Each number is 128 + 24 x the weight over its row's rms, rounded and kept within 0 to 255. Layers, rows and columns count from 0. Numbers have three digits each. The size before them is the row's rms in percent of the matrix's.

# v: layer 2 attention value, 160x160, rms 0.0355, rows 55-95, columns 80-159
# o: layer 2 attention output (transposed), 160x160, rms 0.0371, rows 55-95, columns 80-159
# q: layer 2 attention query, 160x160, rms 0.0589, rows 64-104, columns 80-159
# k: layer 2 attention key, 160x160, rms 0.0555, rows 64-103, columns 80-159
v55 117:123116111140102098137114128155145160137067135068108118150143144118075168126116137129160123151141129129119128131124148097124167101114161129092151169162113107166143144156161098147133201123123125076148134176126132135138098153107179127097119149
o55 114:137109131095163126140120103125168130106108113104149164153130144107099095108133096112137115112132137144142133163122190097122106128081130146172095130141106156118127155108095160118182156134139103174124119099096150119130148150087109176163156132
v56 123:133122126148139167127088175104148095109152128133155135122135086110108123110156144129081176148147117138112141126137155144170130130165095148123132125103163103176094108114110156129117114158159106125129104141077090130152148110109147142135155106
o56 117:135118129125134147146140172087151081107082152131138134149123100115124101115157133115122132098118145138080077103114142111131125107129085141079111070143158131148109104145130140117138119127119141108122121139147143152102098116173104147137123126
v57 099:138129134113084076146153107118132125147137127089086106146158159152120137128120155112143133133137131134140154144121103124124092153119096093142109164134122156098193149197149132121174153126130117107107196100113178080099135132156098115124141119
o57 096:117149099113140150145120150121150106126102134121104161106172129116136089156092141108117168152149131130154181147128149106137101155159160115141107134127133096158121135106084142130105104096145153130105122122139098099129151130081094186120174130
v58 109:150129142130179153131133123084117148170097111167151129145129086105134128162125097091115100092121124106117130144129111110128134155138139100148108139140151139119068103049093124065153142132135174173105131141144107151138100144116139123122113100
o58 107:101106143167076091106124128109138119120122101186173103103078119211120155128146105117088127181106128120083165132142126126122137135122124121130160141152130167108102125116135145124114133097109103133115138129116160094127118140176165101100128140
v59 097:149149119138156098131118127071167129140110117091119137134153158105131146135109104113083106161155135150159132130125079112118151156085145093147095135142161109123151132164141113115128120127133134144178150126104126128133126136146128126181172138
o59 099:140129095141107101090123118138164116137108142099108121174119108133123112106124147107131112122104118120172182116117147118110093136131124106170111091135085141127109123136171126093166123134168165155133087130105122096112144126098148110094086147
v60 109:147146164122129123122078137059128149147101105126127132108136097090124153154154099132058120157135130107149139120143118117139146151072121125145098129150160122138097105122137128106129125116109136151128139162101125110112092120148137136176169068
o60 105:118108133166042086101118122123186100179135132139175105137092122182161115103129074082112105133093163109130127127141160118136127129096129132151117118119129175149098128139142130144151118116137112169114124100124113066143140109160126149073113119
v61 113:132127117118095101145154174172147124116117125127117103093118122108138146140110115162115135145123143151120128145141138151137088118185068144118161119134141109143148135167115128128151109144139134100165120146101179125112122119134152138104111157
o61 111:137134122074144155162126102118135086089107135108137142140151163123147117144156122081169138100176138073106105142121122127109128138116134129108139147116136099140150118081106148109125122163143128139106126085170154121132120159121084149135141098
v62 108:151118121103146123112136154107142131115135140152125113123133157173080131138136165151125087154126128125144119081135152130138120136149151137141108160137158097109173151124115095160124089118099115150125104136109147115078123163134117136136134093
o62 100:139122128134154112120147119115145089186134130135123140125135132139142114088139088138170148108135092064132051150130133125171108108135139120154117142089094133178142133115142145104135115108113139134123151128166154126187113103136140140134124107
v63 116:127117093121118167162185141161123129132135142111149161109103090181098115132077147154174133115123129131115129127109148126146136122096128114099123129121115117123110128124112150129145136082099149096120123130135152133098136129155120140125174150
o63 113:103130123145146137152130141143104110168109124158152089089155127108116147120120121121120101121156175096142150141115134110118111145140136103104129142112146121173115092105122137124105126153119099145084173134162146134149116104147127191131159107
q64 098:132138092113156096138114131132146106101086150129095133150139136117123127113129110124152094132130102138142090128168162088123110145064140154111080131139139152183152143116128133107104095097159144124149135125103129155171133140109118123103151139
k64 109:101142070136140111154125151111117119138078174125089152104162162114132110112090109141157100150154111158154092152158151104085100157108167147108089140132124152150172142111119155123150120103139117100164130127090129123164143105123140139127166121
q65 109:176103165109129125163117074122112165162192136126169143129121071104121100109100113119145122094106142114133148086117120174145135113169103103157113131098129109126094103146125137128126142167106108156090126114177090108095127159129126146122123126
k65 116:123099173087128135133111108142128130156155142146159155111124125098078166159086095153115132088128150142122159099110138175150133129169121061163157116136133099105114145141124142111149148174111134174077167125149137120106129171127122136117111084
q66 107:146097143108120141156099121118087148160155123127169147139133084129123097116127149083168118099138123128134139097115142170131141099153125110138126137102130089123085093123133129121094134178127119148093127078184080118099118142149136137123111115
k66 115:110089141132131165145080125130086118164125136169184139136123109087096138179149103121110127115158130159116184106130122158150152088174117100137136129113139086109136131134133142120128119162131111149083157104121144106110160131120141134104123080
q67 081:101131094152121120087109143103173114152089161166125150092145139103096110186128138132088147149181104152135116122176118099128126127100108133157122128130095138162164139120071160101174128107131108124122146128087150146133148129107160158115189116
k67 166:126146096116101123167111122124104137165107142155095131124174093142143103153144093117113121104185085139185090119150161120112100124124097148152120128135101136148155132145119154131150116120143089138129105133149119150154143155114156160118124123
q68 099:174112099143133080179171139156110165107094136093093114141151121116157082120108121084157095150126107105152094122149143116137134166098111148113092118112119147186123089160148136135145140116181119117136111125101092128162136112105131131139134127
k68 097:129139107164128113154135204150139160112131081101113111155140154157153111101153129095163116155128117091144090129130125096105143145075145169084085132098128155118114076109159107118080098104127121105174109150138082138134125090147133144159126146
q69 130:137110160104139138126128101128132150152175126131161142108103134107091141122106133151090152091107149126080172116124106165144151099185140079157165128112143120097116152115129149116133139145102104148083143133176162116115117150156121136140141120
k69 112:118111121099108122152134121108101127159128148160139180120130109087091124140092113138102138071148139156115141128145138152154134111165102091177148175150120096111142126126125136094140147160147119154076150115120175107128190159132135169127167100
q70 086:108127147118139156072145131152154107111166116113141122127108159113131178124135138155121156118102162113073164121066096161146171122117161088131135112126148147082132183114138123113139118126137161118114122119133177109124109104118098101140104107
k70 088:079168154142135116082171156097119141119124118104101142148122128148109167123144163101069121132130150124131133133110110093115129144118145125149125167140102126151088097125162094112139152122156128113142093136104157054089113121142135083180142144
q71 160:131123109140117122181132123115094171184107155150117153120164095112115066152121118094126116118159095176174086124171154127111094126127108134145122161123105093174138087134135136110135124163152092136117128110137115140144165144128148163134150131
k71 108:147084163115136150150097105127106135152136120124168120139148094088115073146101112138153113129121125178153156134161155166165151097142085104135134128116154090151133103140135105124120155168165111145107170129140142104136173130112132126100115104
q72 075:116136114141138170087125110144147094100121102111129140102133130156128171120121132144130101169160124115077134132112108092099166119140146154129139120114118165141138167098133140145152166115123141127155113125151113124118134179098093131131140159
k72 074:093146119133112094145137150133137105073130144078106147104118139108100176147122118122129101131157157123148103097098127105115147108128141136122154142130125134130147133120121098133152152118133138084150118082132141150172134127094131128115127106
q73 081:153111111147106107172140134113137164196118144134132125137163097099121073165120109094127131099142097183155099132174146123137104136111107128138139140095099104162136068141118131116126124164144091139103143146106110137114166112130132160116140152
k73 091:129087168122129180139116103136119102143159114123187102138103097100121080133122119152133120130086156160142164145110125153178173097148090103139122129125150104139110087142130108138128148203170131143096152127133142080129164118122120105102111104
q74 096:079146101164122125096123159097136128143086140126132158127134147115091127173106131102124156138169089151099116139123138149139129075098157098153147140144101130160161155093109143130169140116098101138125132128112185145138120112113126167139154165
k74 101:070152167123110141111134139135080079138141133092110098160140103112149117131138140123072124155137136164143128129129122137128123131127124126119105162152147079143123063162112050137138163161202115117118139144132147059103162137094117123145117115
q75 076:078162115138110140087141114119150112105129109102130149121134138143119164103141106164126102153142118124090131149106123091109163113117185142140145115102136161116175214078095119115137140096135148100146150142120174138161116115115075152162136129
k75 085:119140156121164091149156151154106150097135113074104118108131130127128129129127172105130128135100139116138109133131133105137118145117124118138167130138142132127086084114147106116140131117152139104144115112096133089136135121109129149141137099
q76 075:159117163167108122146158145150135163167148123145105106146123079105114063146132114099137153117160135159184110131174125132157112145135116125103145127113112089119107070142115134119116118173123112140096145135126094099124141141143140157102149140
k76 083:158093157128121175118126107156111109145161135127140137118115118111111093132125086160106139108114129132154150152098114117151146130176114073155137127118131146100098138164143154122160120177128173142078120154118120128160182147165135144094108108
q77 073:159134103101134100144145125085105096137094147156114150104108139165119112161121120109135106129134123096146121157142159097116132116082112119124121149184143128138110112143131127135153153104128115169152065115107145115130133161074203133149188120
k77 072:116117141118119121120116107104139133101107130150123133161144132107154138098123083128160118126150107170113103118179097168115113142138138138107147089078138134150162173116112097126150127121131065116178195105144141165107142123096074145107103124
q78 066:100150142120146134104110122121132091101120085134106114129111173165137181106135137178114131132119144096112133122079108109126160110135167123118169119140133179091145195112122126145157126085113168108130152137109178138135114109095112118128132113
k78 070:134171120097138109107147166112152134125122139135072114110121169137143172128131135121125170077153113092086077132132134086104116158111179134142158154153134170095133126121125146121146124090104144154146137132122128141121101157157133174134135158
q79 074:145124136124097146114162133142166137116130134129109131121134075157132116159136144115114098137184157174135084125157091120095151172083119137095150107084149099112133117148090095134123128164151121144132160138084118079109124151131159162136141075
k79 080:182100187154100127152129103191112108141138133107117142125092137121177145160105096114177130112102139142181112146093145145142135167141073127139139105124115145158098155129166182153153125154115180120137126140131121139170186151110108156090107120
q80 083:092127084145108120101134148113120123111114160121153143114135129142097154174110154106113153135163113114094117136149144147121139111101136112141104146158132109143134156102162099131157135134126095152136131104118158148149101116119138137134156126
k80 092:068148177123100097097126116137107103138121132077113128204116110124129138146152128112122098153139135162157128116165151155122132116131104133124105113129112059173148086126136062118126151137151131092134109133145146087114131150093118070149114134
q81 082:154117118142123132167147121148120165180106165163120123091136090119122074170112111140115104112147084154153096117169120092091120168164120143096132136137139107167125125172129139128142148152150101175114129130138081135110167175099149140105153148
k81 089:151094126129109127126093096128137106091156146128155118133086105107124118156134087149167128140119127137142154137129153153165155097154110115087140118093174105135129142159133116148111135121155120116140164129097138134187156115097103106092101110
q82 078:137140138099149109116128091131138108047123091109130122122117159179148175106127128119127114142101146085090142118106132140116146135125121154129112104143154139102129156109170115150099136119125136104154115137122135138122088131133122125136126109
k82 084:132139092124116090112127130103146147117105136124098159116121158139119187131140163128146096117151128107114064116144116116077115110115145150139115102139091135139170152079123171135131117088087149100156104114158128197125088138125139154144165128
q83 073:129132152158107107156144149106149174188143112119131100158146105089126075123139109085128157097125119174164127136136136159150090117142136107135152126107095116126117085141120116112105117143125095118105143136134117117122133104131123129127123125
k83 076:132101125132107198140126121151094144180137119149156132133118098128135084115119124144103138122108148101139174133100113126167139143155104105154108152127158138099089094161143127114142124170145145153080135145113098090103161123167156163130144106
q84 082:109140128115140134066078128126133079062136105107131132119109152151151180085131146143142137158116158088081162137107106133101144120128151149128131096112137170095143178106126142141134141101103157112174123127119126132122097124130087092128119108
k84 087:126167086129133085146147157115133142085097131116089159105153149158140170115117141102127113127160148100117095115133115089093098133106148147150139144149104146105143149100121158135145106079111147127169081109139126161132096131117136142134141135
q85 085:148139119146122139148163101132146148175109156162112131080120095135114102156124121133107088129152090164117093115143126078073130142149128159121174111135135119186152149149096128112161181129140109173134122147142105129105157177085112155105164165
k85 085:138114145136113127164102118156129111082151126098132116106104120112143129148131115148139122146116137126158131131112155148146164119152113131090125130087183105116108109155161111153128130147167112119137173110093129140185178102104101138099092078
q86 075:140133140106151147124110124148128111094113099133117115114118145176139165092170120166109114157124164073116131114076089096130157150137128152101123110138142171093105140160122141170121129106098166080142119166128136106113110118125130122120115125
k86 074:150136078124104103142134125132171141148133171164107139092117143122138153144123118141121153078163121103098076138112109104115126135135156138142156134142109170124157174120090185114133115093075150141136121122126119177138127148141148148118136153
q87 074:137110090141109133153167136123131117121096176142134155056107129153111125193121130109105096147148106122120098153158137108093121139113097145126132137154148104165114108124110139130143170108128095172150102122117123137130115158100169154128162122
k87 073:110117160135102095117101085156140120063109135127117122161148097104156163132118097129130128129139124159155129118136131169137143102131121162119123098108133125180146152118113085132114152119135097112163134120119153141164170131079099115110116117
q88 075:139124112143157175099126120147141108083144125123142120066124140169130120091122130112145116166149126090104161137129117121102168135155129140105096123119154145124095159123131127142145157100107156133164106119133096109132121190102134125100126104
k88 078:120137124134130097133099119121117110077106153097117174120149145124108190125099115103134110117164124113114146087118106105118138102148152132145162134121116134118149169104132125095142125061113144097158115115126136177167120107104100132126133089
q89 075:166102095137088120159165118100111155135095191140141140096139119123111093179128134101133128106139109144122090137182161139116115137131076144143125163146136064177124115145123121115126132147139083160115121095124139139117122125127162170133163118
k89 081:105103162147095106094086067130117116144141094112147102174133102121142116165137125128135105155112123180164142128146146183143144105119078138104096085112135086180137117147130104157116138157164088116130129131137137107131176113086107076128100124
q90 078:113145139119154151076106129134134078084140103129119109116099149166132192111134142172128140162119158085094139119103094132121163129134144117107115110136132162099132193136143115153152129125105163101160128121129132119129113158107119100115130113
k90 081:134172105119131070133138143129143127110110148136079143116115162147124165118126117091127136120186120087129088114139124078090096166116166140133134140136115165107152161119141156126156095096103145107165095107140110183146107151124139161143125129
q91 077:158102088158120156135149150146145148143136200129130143110139097101120094179108140127131100133165130143120101134174125117113127137122119125124113144116151083143120110133099144113159138146132093170143120114134109118140153166092153153108130114
k91 086:129107162138127095159095090134103100097137134124136136156106090121110116140119090113155125133123138154161153124117138131169135116142093141117138106107104094158108139142134118131130148152160126099137143134130143101177187112079103093116113104
q92 070:124120123149118114162130157119122154196128165154133124127144095094115073172103137098133154092151090191155106118170141134151091097136131116134127141135100104145118072130121124104128128137144093172108120111118110126134150141119128156096135153
k92 073:123114163130121177132096112131103102150141125124170107173122101124121085105127094143110129151125142144139178132121142157159156128166132117124110146107151086118102102170155090130108143171187129132110162149126131074099158116123110108120101107
q93 074:095096134131116125104123162120094124095125141079150144170149162085114141122115122112144166134123138122132162151142136190157121125135127086159092150124141113100113118106131129157127095146105130077090156119132159141149081059183120134149118096
k93 075:074135151118125138081141132130117106170117112126115126146155103156093125124120142107083130121144130145127136139131081133122101125114115127153119144165103112141115092120097117101136141138105134137098091155156152084077100149142157088180160142
q94 077:143127105140129095136159114112115138103131179151140118098116131142105131162104158080142141121109144117089141150160148136151132120120106094151063150166165103133136145121152099104126156131150111158148124094125125152126110130118161112125153093
k94 082:108138145134104109078156110128135145105122104171149154196144136126122123123152139127157103166135130118151135121189168147126126088113118142122113076123099116153147128089141081120115139118132089095136098145129147136109120130095110081155147101
q95 076:122107117116132108104125170149118167129126156106151133136150130087118121164139159106121172104119163134115134114157127194161113092120132102156109127144120119111118134098133163144140090145116106127106183127143148167155102091147150127115124107
k95 074:097155125114106107111118122129107100157123146164110122170113098134119153130152137133055176127146140126130156128121103122116110127114106130159115152165086103143116104130108088115125134159152126135098102153153145081100114143141143097178156159
v64 083:113158087124088130154105136119102150137109128115111130104133128152089108118159115130119089116123134124100135161112148127104104152134130140128125155135106116126117150125087112130118072131101118124178102152162150102117104161110159092102133147
o64 083:096082145161156147161147155146107101130144117139073146186121127153145122128101096101149109131094138138178106111140126129166109138120143131104134150096169129163149134139162124103120077120095122112138115136105127091131146131117143078100124145
v65 089:136153102126178134114148153111127159148112147157132174109157137190099149115100156142105115116166137140121088124131100081114128140132155126135117163090161157127134138066131093086145111091112116196117099123148097110095121131144133124145148118
o65 095:162110099130107108110112142122150126074074143107109145106188122121144146127156116085118172138191145115137054135145106107118154123148121134121168147104135138153134108126134126117146118130164130150119108129098152143115145112099108141103141148
v66 093:137100126159193196111146130120136130147130121125165140101129115175098127113115153131133122098101121131151123116123132088129134130154133121140113112123172149118123155086128076115129092146097160177131108123134141124128111149118114111119125114
o66 095:122142096111083090098104110117098162093070164094109187079158156139147168158160136132101131134195114111129100118131140143112133116174101124129145137090122102098158111111142155098164122130146136112138129170111140126135109132134132153149142124
v67 085:154117112096109080126115094146137145122134140148150130130121107131133151154106106167109121080112125113110175074124113145143151147146119088162112171104139119099134150167145161126134097154158114155096129120129143097113118132087112153107157117
o67 084:125128159087168126084126111135138094131139097142105146125107172143153160118118112130126144105144146143110144122149163115085080080133135109141109179128138160144154177132113133097123126147083159148131127135150177136145107121111157110130183121
v68 093:155073140126146168123135137150125089094128137101145101164124138105108110142078118166138146152128141109135171100128132147155171100142119111107143108137120116122093151164116133111123155137137149131103186113123140161161133114113115102097096069
o68 100:092162172118095123090107099127118150160162123162157117100135146129121094122140151163129138119185122156101216143107085167127112111135106146134126108136124107103124145119103140143153151161105114086137150102129147128125120114153155078156104111
v69 106:149092143152160152120114119147149104130145129111165085122114139107156126149144100117167141131132126136135181105121124107128164098149102150124131122082098103103132136154130149121069132131110132105096167128134103168122133104107120136085113130
o69 110:085112127106104136081113092137103135141129097143126129094117120113147153162112145144113119135144111155102208163130113146123146127103132169149108090150149112066125129133104185110137131145114111063135137139093189127151094137134144112127137096
v70 099:173068175116139144124123125124149087098142121116163160128120113136135134123076136154157158112113147136117185137131120158181137130168132097126141118103130122112147165143158152105131146135143112132117180141112139115121128143117104130098115141
o70 106:115171142103145144081102094113119164158134110157153110093137127134109132134137153131090148123158124117075200116144107161094129129160111122195118114125128126115151162117110139087166129131060113144139154125148150147113092124127141117141125120
v71 102:108180144162059087141144168090115116144131119093080152166153103145152131138126139081081143141148102145097069145139101134127149106102145144111170152114113130149117114124107121126135140129130137119145138139112126141103113116132161134166140146
o71 104:143094088144113134156141126114152103129133159126135134157129090114118092163146160121128115153080093133159106133144140111145136168101149146107156108129136107167114105140134061133140092119141132147103123096147093118133187123134081167122073157
v72 089:151107127121175136097152150159147137116132121166132144147122119124128138130105101133150199104129143134119106064137099151135168123158165134122108105101133153110109117116130172131157155137108119138071168098138122111140139120127090139167095134
o72 087:140155132122125134076151121110115150118124153155193125111126155149136129118146134147087152108200123110083128144106134130097097090135089121148133132132119166115136132150089141131163151149158109107137106120114131146145097106153137128152129091
v73 089:152080105126121143083103142143126153104148082087114083122118110112136130122131150162087121146134162134107146143115105149139152120140156100104143137097140155128162131149151133130147180127165123075107203158096137136127129140152133144080131059
o73 088:112142129125161135068089091120125122145126139155151141107143103145112118111133143132113151130161131118090166142101126175126158137160172128170132115112118161131113113140151147104093176133088098104163128097159122136144088102155131123164122130
v74 106:106129140117071086139115116124096112097131094112108137181110116093171138151131115141146129112110141152108136156140124187169152088127089129123144135151123085127123108144150180134138166152149106135121160140127137142104138111093132122107125113
o74 110:137134175156160155154157107159103123187175096170146108138081128154121108125116120149142108125086148160118178113102123151116103134118126152123139123115142133124129177143103082144122121122060124136151103106144114135106145075156134107134096141
v75 093:161088123124145144116127125128108090100128081111165166124108107143146140152059130144135114097107141120124128163144130162139179115181089081143127123136162120124139150109131149113129124164158127151137134126100147186127131096132114125095126115
o75 097:137134142125155129128122091133114141135103102115128145106156135147085176129151130169116126119158135104087143095120122129065123126175115114161153136074100119129126187101122130118131128111082145168135118149131139131137137113164152126157142117
v76 106:060162150127120103150121127110117124140115146097094170166118139143147134122164122098152134161149110131149073114142157130075079108112136172126112125184110108149107098140121135156140131136114131152141064127091114172117134100126124141186139171
o76 112:144094130136110118206164153133144099126131129111130101151104124115146141108122123133170094125057148145156079120109142103150116118093134136083128131142112119133118101124128095188104128124211146117126115128143095110113161129099104146099097125
v77 094:125118150102147147141131150097116129132125124106123157135107070167096129129149149171078130134144128118145112135130113138111159100146138186149114134111129114132131092110112093177173139116147145163109109121068146126098097127093157166129145151
o77 091:112078103145144123144118099148159059113121109122124111125121140119161174105157132139108139109109141131116099146138135115108169138098153150084179144107086138155164123129140086147122118128146129130152104107125152135107122166119111153099109094
v78 108:092186133124067052128113131110122118130119137128066131144123119115167115078166102122120104140154107134123098147147129124110105113093143120128130159161115125139147121154117137147134130138146130110141134132112117119098127113131127139182152112
o78 114:150103122160157148181150146099174077112161123144126113179111113118140103114120113121161121158041106112157089126144125098176132142096139119117099099142163140140114096118147089139100128094144133125125134113175105115139151104114106121121111160
v79 078:184102138120119112072128162153155129126165157111112098148122170138134132110121100147158179165152157124114123141146086095126144111150166092117119146103138106151137128128105163133097161128126132102083133099099123143118122137143120143101128094
o79 081:127133155124112119081113114098152151115107132121200121153129118138104118122124129128116142140155108125087129146101132100122127106100133111183107113150159142083088112139122180114113185119172123123154129132152124117163120105116121134144141123
v80 106:170070145120135182101131101145158139116150130141171111151122107110103150144103111151131144101092154133129169142127111138158175116176105115142155119135179124104112138159092128115123173151125167153078121124124144120134124169116096133105122113
o80 113:130178131100104116071099092136106138155118138122158142120123172138128168116168136147109126109189122119077179118111152159085126087158125117136136149119116126094134169117104147110143146136094132143156117146137141136147120132148143128171152121
v81 089:151102106148137181130117149129106107113139099120134126114117144130110127163112113148131134102153142150133168171123107136158142081134128119075153119110137110119151148120158157117121134115152129094150156105130168154101122111125164111103131156
o81 093:122101135141113146114112066143075198180140121150116142086121123157101134157132137112077116120139142146108200118131093143107148150151133154152147115068134103123151141124139124093161096150058092138163158145113156104119094156147128106150113111
v82 101:185076128098185175113106131136161106111142112134185101119129125129105122139125124176127121089101146138118157138131111131172150125139139119128115093100189135133141153106138098122102159118143146171101165111183124069143146149111113095105117116
o82 113:096189141114133118079089107123096187129113112133145122084144163140115149113152124132077164128178157112091194152119107152110129123153109133169140125121114126107163144135116129118152136127070114127146118147109140143095095115135142124161167091
v83 096:154080146120123180119135091143185105121144122140167116139105125131108127121119104133164144120094145181137177153122112117140115121165124115117140116110156116125149120147130155094092142138146136114081174106162148124099142133125091107109132146
o83 100:112172126110109126072084095109101188163148117156152114093104130128136176143157141120101129113152141152079199154124138141112131115147133142162095123170149142080153141125111147104152146146092096123146146159155120163098105119116129134156143096
v84 094:151120155119165141134184128135112134135156145127139109094125125090128125152193109126126154119116120130136126167108130135098117143110161100098126133164120146116159156117123152141121162169146088121122106123109130182114120124161112146153152180
o84 093:102139147113163132145116128116114160158133126094124156143104125108126184096096120105094122128100127109106128100143147126107116143126125111152101139115152119107144127150130157139139144145156079168132164148119076125156127180127134168133184078
v85 107:086168096134112154123141112116108131124099097131091133131125125123096116130169123102157080127125131141132095148113159147080065157112117114105122118163107154129143135133133161171199137141115138115165097091104141143120127115122148136174133132
o85 102:128081132141159129175114126129142095148156135135120082130121120128171117096133097110141110145040154117153100108130121129162157128151111127097134124108086144146116083123174067143101100131146111132123158147125100094120125162097108127136097140
v86 087:145079140092098161081145118125141093124141109137136123145112111120077129142115111181117159108108144113135136170135112126140181115158112127152159124157200094153100121105108101127140174129173162175125080144160157102143115167094100140099136131
o86 091:133197130114113111096106109116119150171151130105152140131097161147098166114177135171121127118142127114094172121092166128092113092120139112142132157133113109098133167123126137117124170129109133149158110140164114133094164125148138123158138114
v87 098:062187084117104083118125114110100164151080110165089152140145095162159147129131140102122069105140102119122086117150146107071129142137136157131116160135114132122134107127162155134147094103124088125175070110127142115088134124119151156145168155
o87 102:157072114163157137161158145149143104116135118114072136145149121136160117115118099120159102124085143123196055102130126101123104139123134114079143136099120146163117118132167097128104095115159148138116094114126129123130165128120128112089124149
v88 106:150099130084130168126141101146117110118145142179167148123112095091135125148156102181138132090093157113118167146121135161145107099140089114159129105155131103108119140139091151118179157156141134150119155120142163146148132177135091136122157073
o88 110:133177169098148123104140118131141114159164086136167109129110167128115151098159118143123150116160157107083165108121099158117124108153109113134124159119134146094118183107127133135119144122066128151153145154125137127118114130140139107151142136
v89 090:083159127152184116123136152140124159167136142119093113125151129142135130094175179064120136137134108102152094141118138075110128144117123143135116148151119165131129102086138107129108119117103119103110060142106123133138149120171122154149144145
o89 098:146104072145132141148138156134127118113088162064114153146136100103152137122097111115140099127096088124148067134139157108141121149114146108097122146136115116140126098139148162130104149145214135146102086133134108134148142160129110177098167154
v90 098:165084183135106119105109141120099124101115133102150152175116132122110123114087089176158129113122148102124163134142114154178144113144094108142187116106116123140090157178135164105124133141137133132081132106113143155110138108098109105111138096
o90 101:127153161108097136079127110117121106143140130161154120118116158168121109140151144125140161126183121130084185133080126161126110098151140116147144127118124103129118180115098115118139142137080111131135143117154171115117138128135166090132116152
v91 096:156097113132120101133146093128143129116113109142144119112091117134154122152121149143096110139116128134144164141114104142124162127157114143126106142124169104108136119129102145133064167110152116115084141153074113161087124102147091145086152126
o91 093:129104141104129121108105089128144106107121079119134118132122113099125229142123114147131125119148141160109123166137143120079163103128172135160131149143120150106119168127107158140088165139114111134153133136135161186125152127115133152134163112
v92 105:169060140130150174107139137118153119115147123109155132109122137108100139130105110158128148102100171133102159152123102158183156126177131095115141120118144110115136135107125121106151143137140168135094174126135143095135138162122105129081118118
o92 107:126178130124133122079090106129104183146118142139155135106131139148098137141147137156087136114185138108061169129123140167116125114158114126175129131115134135106165147118112148087160143134090107145163131134129117136134095109156145125174140114
v93 103:143063134112126115131103109155131087111134148099143104130108107115117137131099125198089137117094160125095143117134124172146172132112100081137102118149127111133157120115141112121140168138163117122081171163124138107139142118144096127105124097
o93 107:135177174113136147102124116129126119144141084142161121117123171138102125090155128160140149124168150111084140112123120163104127139166109123131120123124128136120140158126075139147144167142083136129151122128161141161118115074164120131169131131
v94 109:082183119119083081127140121110089119136105118121086165130136130173135132135144110097111142151137110135165095171139160108118086130133111167121132139145098120141122102114072126136149087125124125136152080140130146127116100122115135110150142141
o94 117:148098129136097122171135160117152083103134148134112129148098095135128139139129111130173112142069143155192073115120141094169127118095123134086116151144129139137087127111158098143084096111181141139112114128156094115106179136094129126114087169
v95 094:161082166119170127117119141123191101121140142132189147097133145129134133125121118121108149115133133145106170131126112110152166138138122119122154153090147165106135146098130119114117114150125143097094156150120126117122109155119107154070140166
o95 097:140166128118136136083105114121137159114088119121141154098163125132101150157134146132107144125173096086086140139152154127102138148171125114200117129122148134126154163095100169073180136123101121158122129140123129153172116121139129144131162120
q96 079:133122202124123131136107141157111167155130107140132116109138102125095098102095114137125118118142141128175161088106104093143107077161132136168100123121103094093094078115175134098133142147131160130125131154148141100105130146124192118121146108
k96 073:121121133120145167115109180131119101161129115132151113123127178153115102148099145143145125130129121143126110123160150160141149145103102172118116157130146141167127136143139129141132112110118159169126100123137135147082140116111162128108094152
q97 117:138124107159145158161170140125148197121166140127148089147119133093077081117165116098156133115128124139130113098150120121115119145107138164146098103140100121172126142130129113117136121174098122151141114155134121115130131138162119172150123159
k97 125:090166160132077086167103086095122116134126128176080131157130122171152111123144100142080148153154117175126115125124114129124095163135131153118168163104115169152165147124081107084119113124137095135149158116133099150109163104122114132129138092
q98 136:170111093111161146129114111128119153128095141155163146126107114117126116131180134177150091151115137111085132127153127120125148088149105101126102098100167085060113119131134141149131140120146155074134127160134149113116092130132138147147123115
k98 122:142098122087147128114133147154104089093132170110141132104107127137135120138089157133159125147099156098110138154129137172140174088142109118079123109140123121095123122107100164153134147097126133119137118130104147133137067159137121093133157124
q99 200:086169121165091111120126124100131158166122142140098127122169130146115108137142125076089143161168084158177111112142137093099095150101128155145123169134094151168153129160124110101117097141151084126130127096119108140135151112139110143135135150
k99 126:128149160167123141143127111119148153169129135109115136107160122145161098116144169115109129115149112162178113112103133084115094164111149168139111146094112142162138116149176088112130126117160116125119137127142112086121186113133130157128104139
q100 078:153109118103101117172159078148122116125142125119127166088120120143128121162090146130113078145111113159116137140145120160137096119155110111148129131080144132134119114139093108133147137176171112143174136130119138110112176188136133118068174092
k100 087:122142128121149146146148144132085109134131154150114100132141138125108093132136115157157131109133131157154080120156185140177104105108157148121116145152141165125164158149151122092140109113132111142139154115140165146162162153087132115127117144
q101 118:156137058100141126133117130133087164126136147145128168120120083109170106131173106144161083163144124104118155128128124125111145086143098116115094117139162057116105083164129156121148135118166147105119120112110121089118114126111124145169172111
k101 118:114127110161148147093174153180107105111130170123130105136139134132104151138168158120119169174151135136136105128134106128132145115116171163072117128151110131114175158073129135131134109063115124115141145101104143159146109132132096126152132167
q102 105:127153085118115104122098076114125186142152159163119138146140120141133133141181104128128116194139104083114156135153103125108126115117106141127153126136130122099143117160093133091113133153173122098177113145093128126109112111135099122149151146
k102 090:138150131171123139144102152121154174156121089104133097133164129117102059123126144115115156124173109163129149100128099118108110116113138175162129124141137087163095119115160111164128085141121091105153126161143111109143144102151164164131132131
q103 106:119131108141120142157160152153103146160118129125116138099141133125124097117134089092112132081157110160163094145134149124128114135124139153128111154107089152158151112106153156173153111157128096149118101068129116138132145149102181157134154136
k103 114:130100132101148132121145099130119094090160137116138132151056128112155164124128125134150128108036175112103124138106119164133164136144137108105137098141125141096126155146104133125135170136123169139134130130107165147107101138111096113126109127
q104 091:130143141115133111129148145122166120143138164118146143069159162129115108148121085147092127137152113134138099150160083112089128142119121176168120081103112121137125127123117145161158132096093149103102122148061126133074105144107151127123172135